Part of a small language model's weights.
Size: 8 layers, width 192, 6 heads of 32, vocabulary 6486, 4.8M parameters.
Architecture: RMSNorm before each block, rotary positions, biases on query, key and value, tied embeddings.
Training: a variant of SOAP for these matrices, 109M tokens.
Each number is 500 + 40 x the weight over the matrix's rms, rounded and kept within 0 to 999. Layers, rows and columns count from 0. Numbers have three digits each.

# layer 2 attention query, 192x192, rms 0.121, rows 77-110, columns 144-191
537526497497451469522488511463515488480467498486452498530476525446538537484496577529421482511496544465508408502523477424544492519504528532532465
458515478520486505531516468513565479511416486523508529532550479481478548472485534539500589460467514502534459506455437452525477505534512544505542
505478519489525506491517501515510521512485521494505495488494534532516504476470530485487504473497504496486528525489557494493485449506509485524521
465508538490510460514488441574500506443545499476535497451583523443522539523456547565509482469523459500534516479488547488518458439526490540532594
527458518475541496485514454529508548491514494461483525516521507558456506521527417496482543424485490527451489509512475535502515443473467540478590
493511485504479571462500510508495454521541510520547528492501555418539517491442518461474491480514529501521512469504483509541528566494523487480437
437468551490548491450523473538481464422498501452450445453520494524491503440511520484498434538525423509465463515489535505530575471533458513532534
445507512488494530491496528508518493427479523505491466478589503500492557507495503504498422537533442506550466525483550492542505471437529469481492
509497509449445433496468550496502468543547492518490518480461535524528465476380478459553554466524524521530463496546537460543474545514525463510475
507481490541486551503493550446498452519549505491484529512478476475511472513536445424455482493516504457461485491484481534428513505547522518504528
525554465556472438555455506433457514523567485483578554461557471445484499515525489515495549547451536406566457421452490581481550614527509449516486
505559547494516481550475502485506468548478553549526502540485549520487530554496493462529530513552510475494495474511518455479462544468488519456511
436501441537508563481467484501501492507498526518548532496482539498527458470586524475493498467504447448527537543525511512516542489561427477551553
480483465545487479468519494525541440463488500450504526569523518553452513531560493572452481532512519474460483538494505534539505520493413472501523
483576494445522511485520513501471464470475496473530508494474461506465488484536514547518490468476445470515483506472494493481559481527445483507522
489554521549420535527503508470522483498487482514467561530491481513523493488519560472512452509503521539489493540490407502413496527527527550475513
491452492471538497532540493501502446496528477498511522529510505531509512506483533498533500536437548442456496440467485478545572510452509514488512
508483501529531538487496498482560512526530486499499524543564483546522492453543500497457530520481468497461497561485492520504552489507486510556482
523547443460502487509513479506472465507529497486517505457505530511472483525560512504510537564478498458527505539496516457537537464549513504478499
478510503486496439519471475543369521569520448492425571499482490560468525490496497511471533508451455523422523505469563544516564439572478515478453
568460525560528549554524535482648543448489493527516470510471444575451487521559438403524456446461538465511483497468417546527506503467450505560556
517521447494511487522505485553508510501514519526593463559503444524483479503469553473480436505463455527528535509493492511540496478537525444476501
468477464469529510482519558383543536521469520462528452426515568533552462500451502447504557398541512494558483499508524462518495542486538447447549
497550545472526521413571496397491485498462513486529506468556574549499495487544485480505470445540463473505475550518478478479530573524517549498422
499570490501518509508475490501548445504563492550553466475543517557499518445542445530515468557516510502465450570515483496506510568502515503521522
473481462462450461482484461450473506538502490473468506429550488436490534571579460485423462519489483402550547490478465516485488532426487574537494
499454561508506485448449487537472447526457519466592506491522519560508474578548486505545440532550558546565514525544431471439487471491455526478483
537379548502485493561553571513520518514476538472537549533446438496481541502522452451498479571475500496466465500496500478519546510567473453518495
419467444482472434483599499532571550532435479468521517413507464487480547584489528520576496493465518475507499471564510455427476476509435554425545
534525448414470491497484475480547607485575445540554482472488534526542532510506524531421493466474516443532544492457536478510545595427494507525549
467475571485469537480426593527514489488462523485546487489443581564538536503505433502533526489526457571482512491478437430564476521477445455504552
463489412448526450494418461526619503573476434470496534517455591466505514557587541519445510475494492462547483494459564444488527505539402548486509
537599480410488526555546493570515498545510538548452496510479515443420554539486514507532463575533535469452517521459444493523452520463561435550507
516496520504502440461431443494494553584460522550563567483461484475402525539532492486531431472480539452491506549452512423509552495567485485503473
# layer 2 attention key, 192x192, rms 0.123, rows 77-110, columns 144-191
494467521434474503505487460548513500502457513481428527504505446493467481477568504540494488501462512516498523519446506503523470490488455517508496
510487517497538537488490519564504467566471499516553524458498502550473505519574528515541495518536452535459492498487488521482486531502481492467488
510488494422540552450432488459539490443548549521407467519499566523453464461514552553478459496510499466503503536551581450499545454551556509559491
588580518452512559477504512543604546468508504553506535486522455515477469474473515483528516503503560489523533518546532467540493424516538506528471
539480505495514535481477535506523474499538539505482466525453511553445447455492437548541490463510507572501467491454498509454496489467477488483508
515465456497550520437459507507445477517444516467472467506494496532457556500515478512532551448458498458518521490510482523491523494497593527498539
433465537553461408561548483515505458488443460483495589491472531502517508608472454531486532464455541481501407509412466504504455540570449516513442
504523503462530450475504532473539515534503502473536491511511479502497485539464498504544531549537519534522491527498427576544530522485554512529537
474503572488563448502512475459501502490535497470488525497533573586493481500500429504581473544520513553513463534566538511517544516456504456549551
561477542470504491493550539525509509475528520514496493484540504452538491466468530461506493457533495507480536489489560470478496517478501506527515
476532490488493524486461493511531570539546486482535483481521483486473487447516550512536522486526497514521501478541510495427524527491550530465502
471469474456524492486471516523546528469518508485517531519496504591501507474507471465487464509487534460474491529488523487458512586469447510496509
520479462470431462467527471504475548522499467473556500488513520473500560518533454512542560456485488509465547533545450456512441473451515516492510
484509489516514441550500535467449458484483468470529565489548564520503517461554514471534557488535547460494511518460502494472503504502490465502546
505464576507507564513531446532549506547493500501501530504520530502527520515522507457521479508482504504455531457495470435497495463518471508500461
554452435543527497525458439432487502550494530446454526517495482514474471372492486572484497566506458467494533546535497483511532462504528500513513
509517441491500560461486483501502498512525519493487461548515464457537532497433522550477506486496522480527482479493483470535447521507501501473457
513524536546498438494541465473454478454469521469529456521483507464514484496455485517504521547517471477465509451509472485510469502519445471531556
544526482482533515516465520503541424495516465495507512481444533509423522576551560534470451460485502485440551504502521507522506463583480544523507
517516503520405495490496530411517480420512533496539514522547524495598532503492528515505475446513553480515477513516524486516520466477577458485493
501516472489486527450503531529482473475455481542498478485501445507473565524510535507495481554537474502500530433532485476484454488477522522531467
446500454481500507480472505494473507568461436540485517459522540545445510513462533485496535524515479551470530477459494492438523549479483516479527
471529506502504468507496446575514497567494554446517482523482508418494511528561502511517499467493501533470553505496466482513515450490448491503501
566514579505486498494545556549421492479562561505514547464450549404564491510592445454442531465509492456553556513498524483457495549490485519448440
552525506479542523467495504428511501558464467527445476483498449507459483542537478508420519423579509560513534492487481479492509482509467521500482
561485511482515502548466559509525508538558465474495514524521437456547495484507479505485545523524500441530594480510533495496515523465472486489459
541470428538530449477491441482515585556481465518509470382526510499579530528521486519374524521616529497484502430443558541499411544489543505446500
496489521510486468480488442438504479495460540489528438461545519552446533434544471439476445489501450525578463566462469437513487409506482458477492
574490515476453602500520482502561478461521522467539486501495541423498514547497472507459481542475471519416505509509550534485504428455483510494458
438517559492540482483525451530505493516500471452574542499484435515519464522471536483506520536472527497423496536542452500527509578484494525504499
469443524548444502423550471464491499403493524487505425475490458481512535487517502454511521555543457498553415480513489517469479446528451569526460
508542511541447457518436560491541564464535537545431434451569461530569490553577458432403474536514463578580451505394543470522518532565580468436472
434520518554559479453476527443446471472509517471523571537577490494512500501553507460503540463539436495516532570452461566530475485444497468523479
508476553606549452493423417478368450466499581514489456559527470538540504422527468520538535571529403519365528539507494573413478468465463538494474
# layer 2 attention value, 192x192, rms 0.129, rows 64-95, columns 144-191
473482544509463527526479528444518502487529483514484509521512493484509512506527462468502486601452532470533542554551488505489506539450562485492500
517457467514477508484487525505507444529466455595465427483554503454445549439525562516474570491404503497518462459458495463440336465472485455524523
464480500520476555559465537486492510505502536533462502483458555512459539534522560494520506494470532570540503493504525485509484477440492529501557
524449436523495512501530456472513533518521560470525463487476477485469526502553514483541546554533543423561557522551551471532415562508507568460496
484503465535524439485558494504512481430478537467549509484489575526489508530528476449524484524476575509446527522527468534479541468507528509497546
480533510490516499469489554447449457471483498531484494478573460438512529488531461512527512501483449484537499519483512440503475529553475516545554
497453475507503482505476496506541458508475531448474479496580472538496605492531528538526540527491517500487502478534486525462484456456512503562508
483511527520533483493467521467519529500549531516534581482522506499490520463490491461519468489488509508468503455514438463520497553563483533489505
528516587458453495458431481472508498486482480551472529553486532484530519517508491463520503549549524484534473517504468450492479513522479444477455
525480463493496456507409518500547478480483492577461435501455485438484555472505527499518482496524476445518502510527491521491483512465493468498544
468485469509472493508473462447489523477492495498501530450528413468519508456478552534470474522491444469458508490487500452462530510487518499496476
544469404501489513457455457486481525556482480475445499537555417401510508482512534550466527485470431504566475530520556523513533506444458548532504
517461465543438485449535502471548434512502508468477532534450436476519483514517446516478518423467507527476491467510478484496499455513441405501449
499527523542522444482476537514540536430529467495508527554487559529518420521470518498466519462543528502464512548505513565522507429586554490571473
430480533484488442530511539483521499507510474486562543515514476503508500472508468503478445495514515515499505489522488500433521490549494475480483
540473469536483503542531523487490448513499527465523478503472471461500541467513565497520539485513497531513449553517493508497437500503541541504573
461488496481499442536493522504563542484520500480420491483474478471521509489552486534486494468460479563500456525539510516468479531448483498539532
549436537532546423502506528480453484432504531490543535487495531477583496494489529519525476525583530547488512477532430506487466543522484447507447
485518443480480467515540490439459476503573468561506565539489489509527471515474483454442479500533462496503510460497489508499503478493464461521462
512508479569496496451503470515557490495538482469499502449543518509559529500533500524563487454439507488490499422513427521547427454452519524503485
458496508478519475511476479441483492497524517522525498573519524499496461510526512513497482472484511440554534491492465509495469524610484504478524
477524523478510443510505512454500515514493536515453559520509495447547508511493523520497469509509480499531506476482541507456458523521489584454485
530511527467457537541469441498521523485464506533489568545498421479522549496445508557496469498457498485500457483502525487543501517522459528515486
529425529497532475581465540511504485546491444538519517500497442503505517455487538493534486523465504550488488515525485463517484553506505468512483
467536478458519480502445511474519493557474510455410517465461496492516479502511529505554547473467517442506485509466536495515486469435560468589486
527489502459513513554491505542463529468505514581486495495464495457495462535496564503501453525493509508569507508503458550545485518533509477487494
521470464478467569493435503532453473527525493581400480484512525427465474430496528480494519489482479579495525498492492514448493542504497496477480
477489527487498491566510461522457484488507529496475506529472510551474481519520528451500452513561464474475523459460458504519544521443478535495469
520544502499456495477487432552510587492473495516482504535444550514454498495501481508500465487466468489472503481501461472536484550462513539500468
510457525595519477471544541483498420492503509545545484578516450569524525539526480504553522473572530467590447467436511481493496479550497455475450
539491472456468524448419478465458483487534570519513483531482555451551508471453495462458494571516480466501501540468452525551416559453561497531498
499508430521444540463515489503526527488513446471480418492508529473502472533525481512515551462488421489465501540561475515480528539469514512511441
# layer 2 attention output (transposed), 192x192, rms 0.245, rows 64-95, columns 144-191
527472459488494581507558490528475552500531457576427484506518463523490531546489446533485563472461529512501460508505477502457482499442535493519532
435580527537443477548453532435543506483463558446563457484476502451548491465535511490453493500535437474476505501427514556493490491564460552570515
512526503524475512499472548512501526487527528518480463458502534491456501554498520475548547442489501537529467513471501476529439521471506473535499
470531458509471557492477487523487473524565499517456502493434551459450454538472503447524558479417522471500490469517478530436436577532504482497452
507501481517541440523515523465443557526521435470426510525538520449490455527478445504500477523483585422495490503494452490504538572465539503488496
461504529504516462517426494495491499476503473482508565486500497471566482486505453482519551478526468493514473506458549492487510563566492486513506
506516466472493574493577481414519518582469539548542530479498467523402495494522447423518554536493529442466518480456506509447480510481517534526457
486471547517491516467491495480538480442494494482463484493478566498500560445543523481530483504520512534519521493487549477507492430522520506490514
490485502469556519483554498510445475491429494514526516527532522468466529516545514544532464480496499457551488468528478483534555468536440482530510
502460514507541524525548458554510482504460437483483542553547513530475514465567459460476553467501440499505483565450504476502529449491476512515538
465546528502481450484524528538531494526490539493552487471516473539484567478447517520527527500490509508509541487533559517488473514472504484477514
517498531473482511512551509498500492488461515521503508477472426483458487487508491464474522521516480470510477533480473525481514457477516484545542
446507448541569440501493486522461470505447460472572454474601498540530478458571487494430536543506468457484494520484478473478534426513528466528473
549490485550506481479529468476482485509504462489486487521550532515492502494548487499510499570479486552505484490487433467499555476572556390468479
474487512467493497473548481483520532490502504441515518486467528445560533474424507516454557502494509499542488498564573496523528469531519459483484
524505503483449532542469558519499516497503503463484523471481496513523456479460497487522497470500505517499456508520542479512467551526497535476498
478447466494558487454625506506520483435451565431514491498510477545483492491481518493502553546504480518474472461470571478515491476560470495502518
489480474456563546509508449530469513484478486511557478515551483529570585578539555483512557521511495447502522469450473500517557504518499476511474
428448484535464592547468505472448569490486451439506545518473521488563525507527463482503500503502484429506541471510491455516493481555504485471431
536508455585441521521492528498472440496501518579517551526449450482460469443524499429512455543515467488486520538471455499463503506520527534455420
472486526546487455516424474489475494477402532509522429497512490477553519485496506498538483555552474492546499498528448463511451462457499429518554
505525520466481470494486499488508539498499510485483474476480489518546494522463517538568574479504480513510497438529546528577446507493532444582511
501487480599474439522492548523544454456523513495492502466481527509534489439499458480481562514474425516547485548513482545495505549501488515558520
495479439471505447510435489524577508457536516427481463505529476506479535481479480548494540542499512507535436426488519516577528549434496505517467
544525471504538544509459520504532509515458485526456534520488423478510514516512582413491511481503507495492517487446526474490518557532478459438503
503510492505544503501529559551470542499523466542485505545462489498448520556490515539518542455538502524483484533496517539555528524536537502521532
482519517462476608437520482559456545460444476446465447502483422466500495452532422496516495439500461601419515560510493494480450439479488525514550
499467530438540463550469477551483519499474533517495468496522495488536545509480612557532492508487489530495513480494585478556462462471484438481513
506492504502473463470553470517524484527476474481520491490495476474446485480574501523541488523452485566475533598455455553394455431536522494513527
508493574448462458504388480519445546463450495472558483513485591446476518483459592525478486558524528521515495432538470460523505463503518508508431
479449495497517542510401504569471528513448437498447499497455512461541587556512543580501483501504487520519473532477531479480505499467481528543534
506444466484568518433574430533474477502570506478486525584451481581408472493526487493500473496561505567463480550440494512472454499547498521529531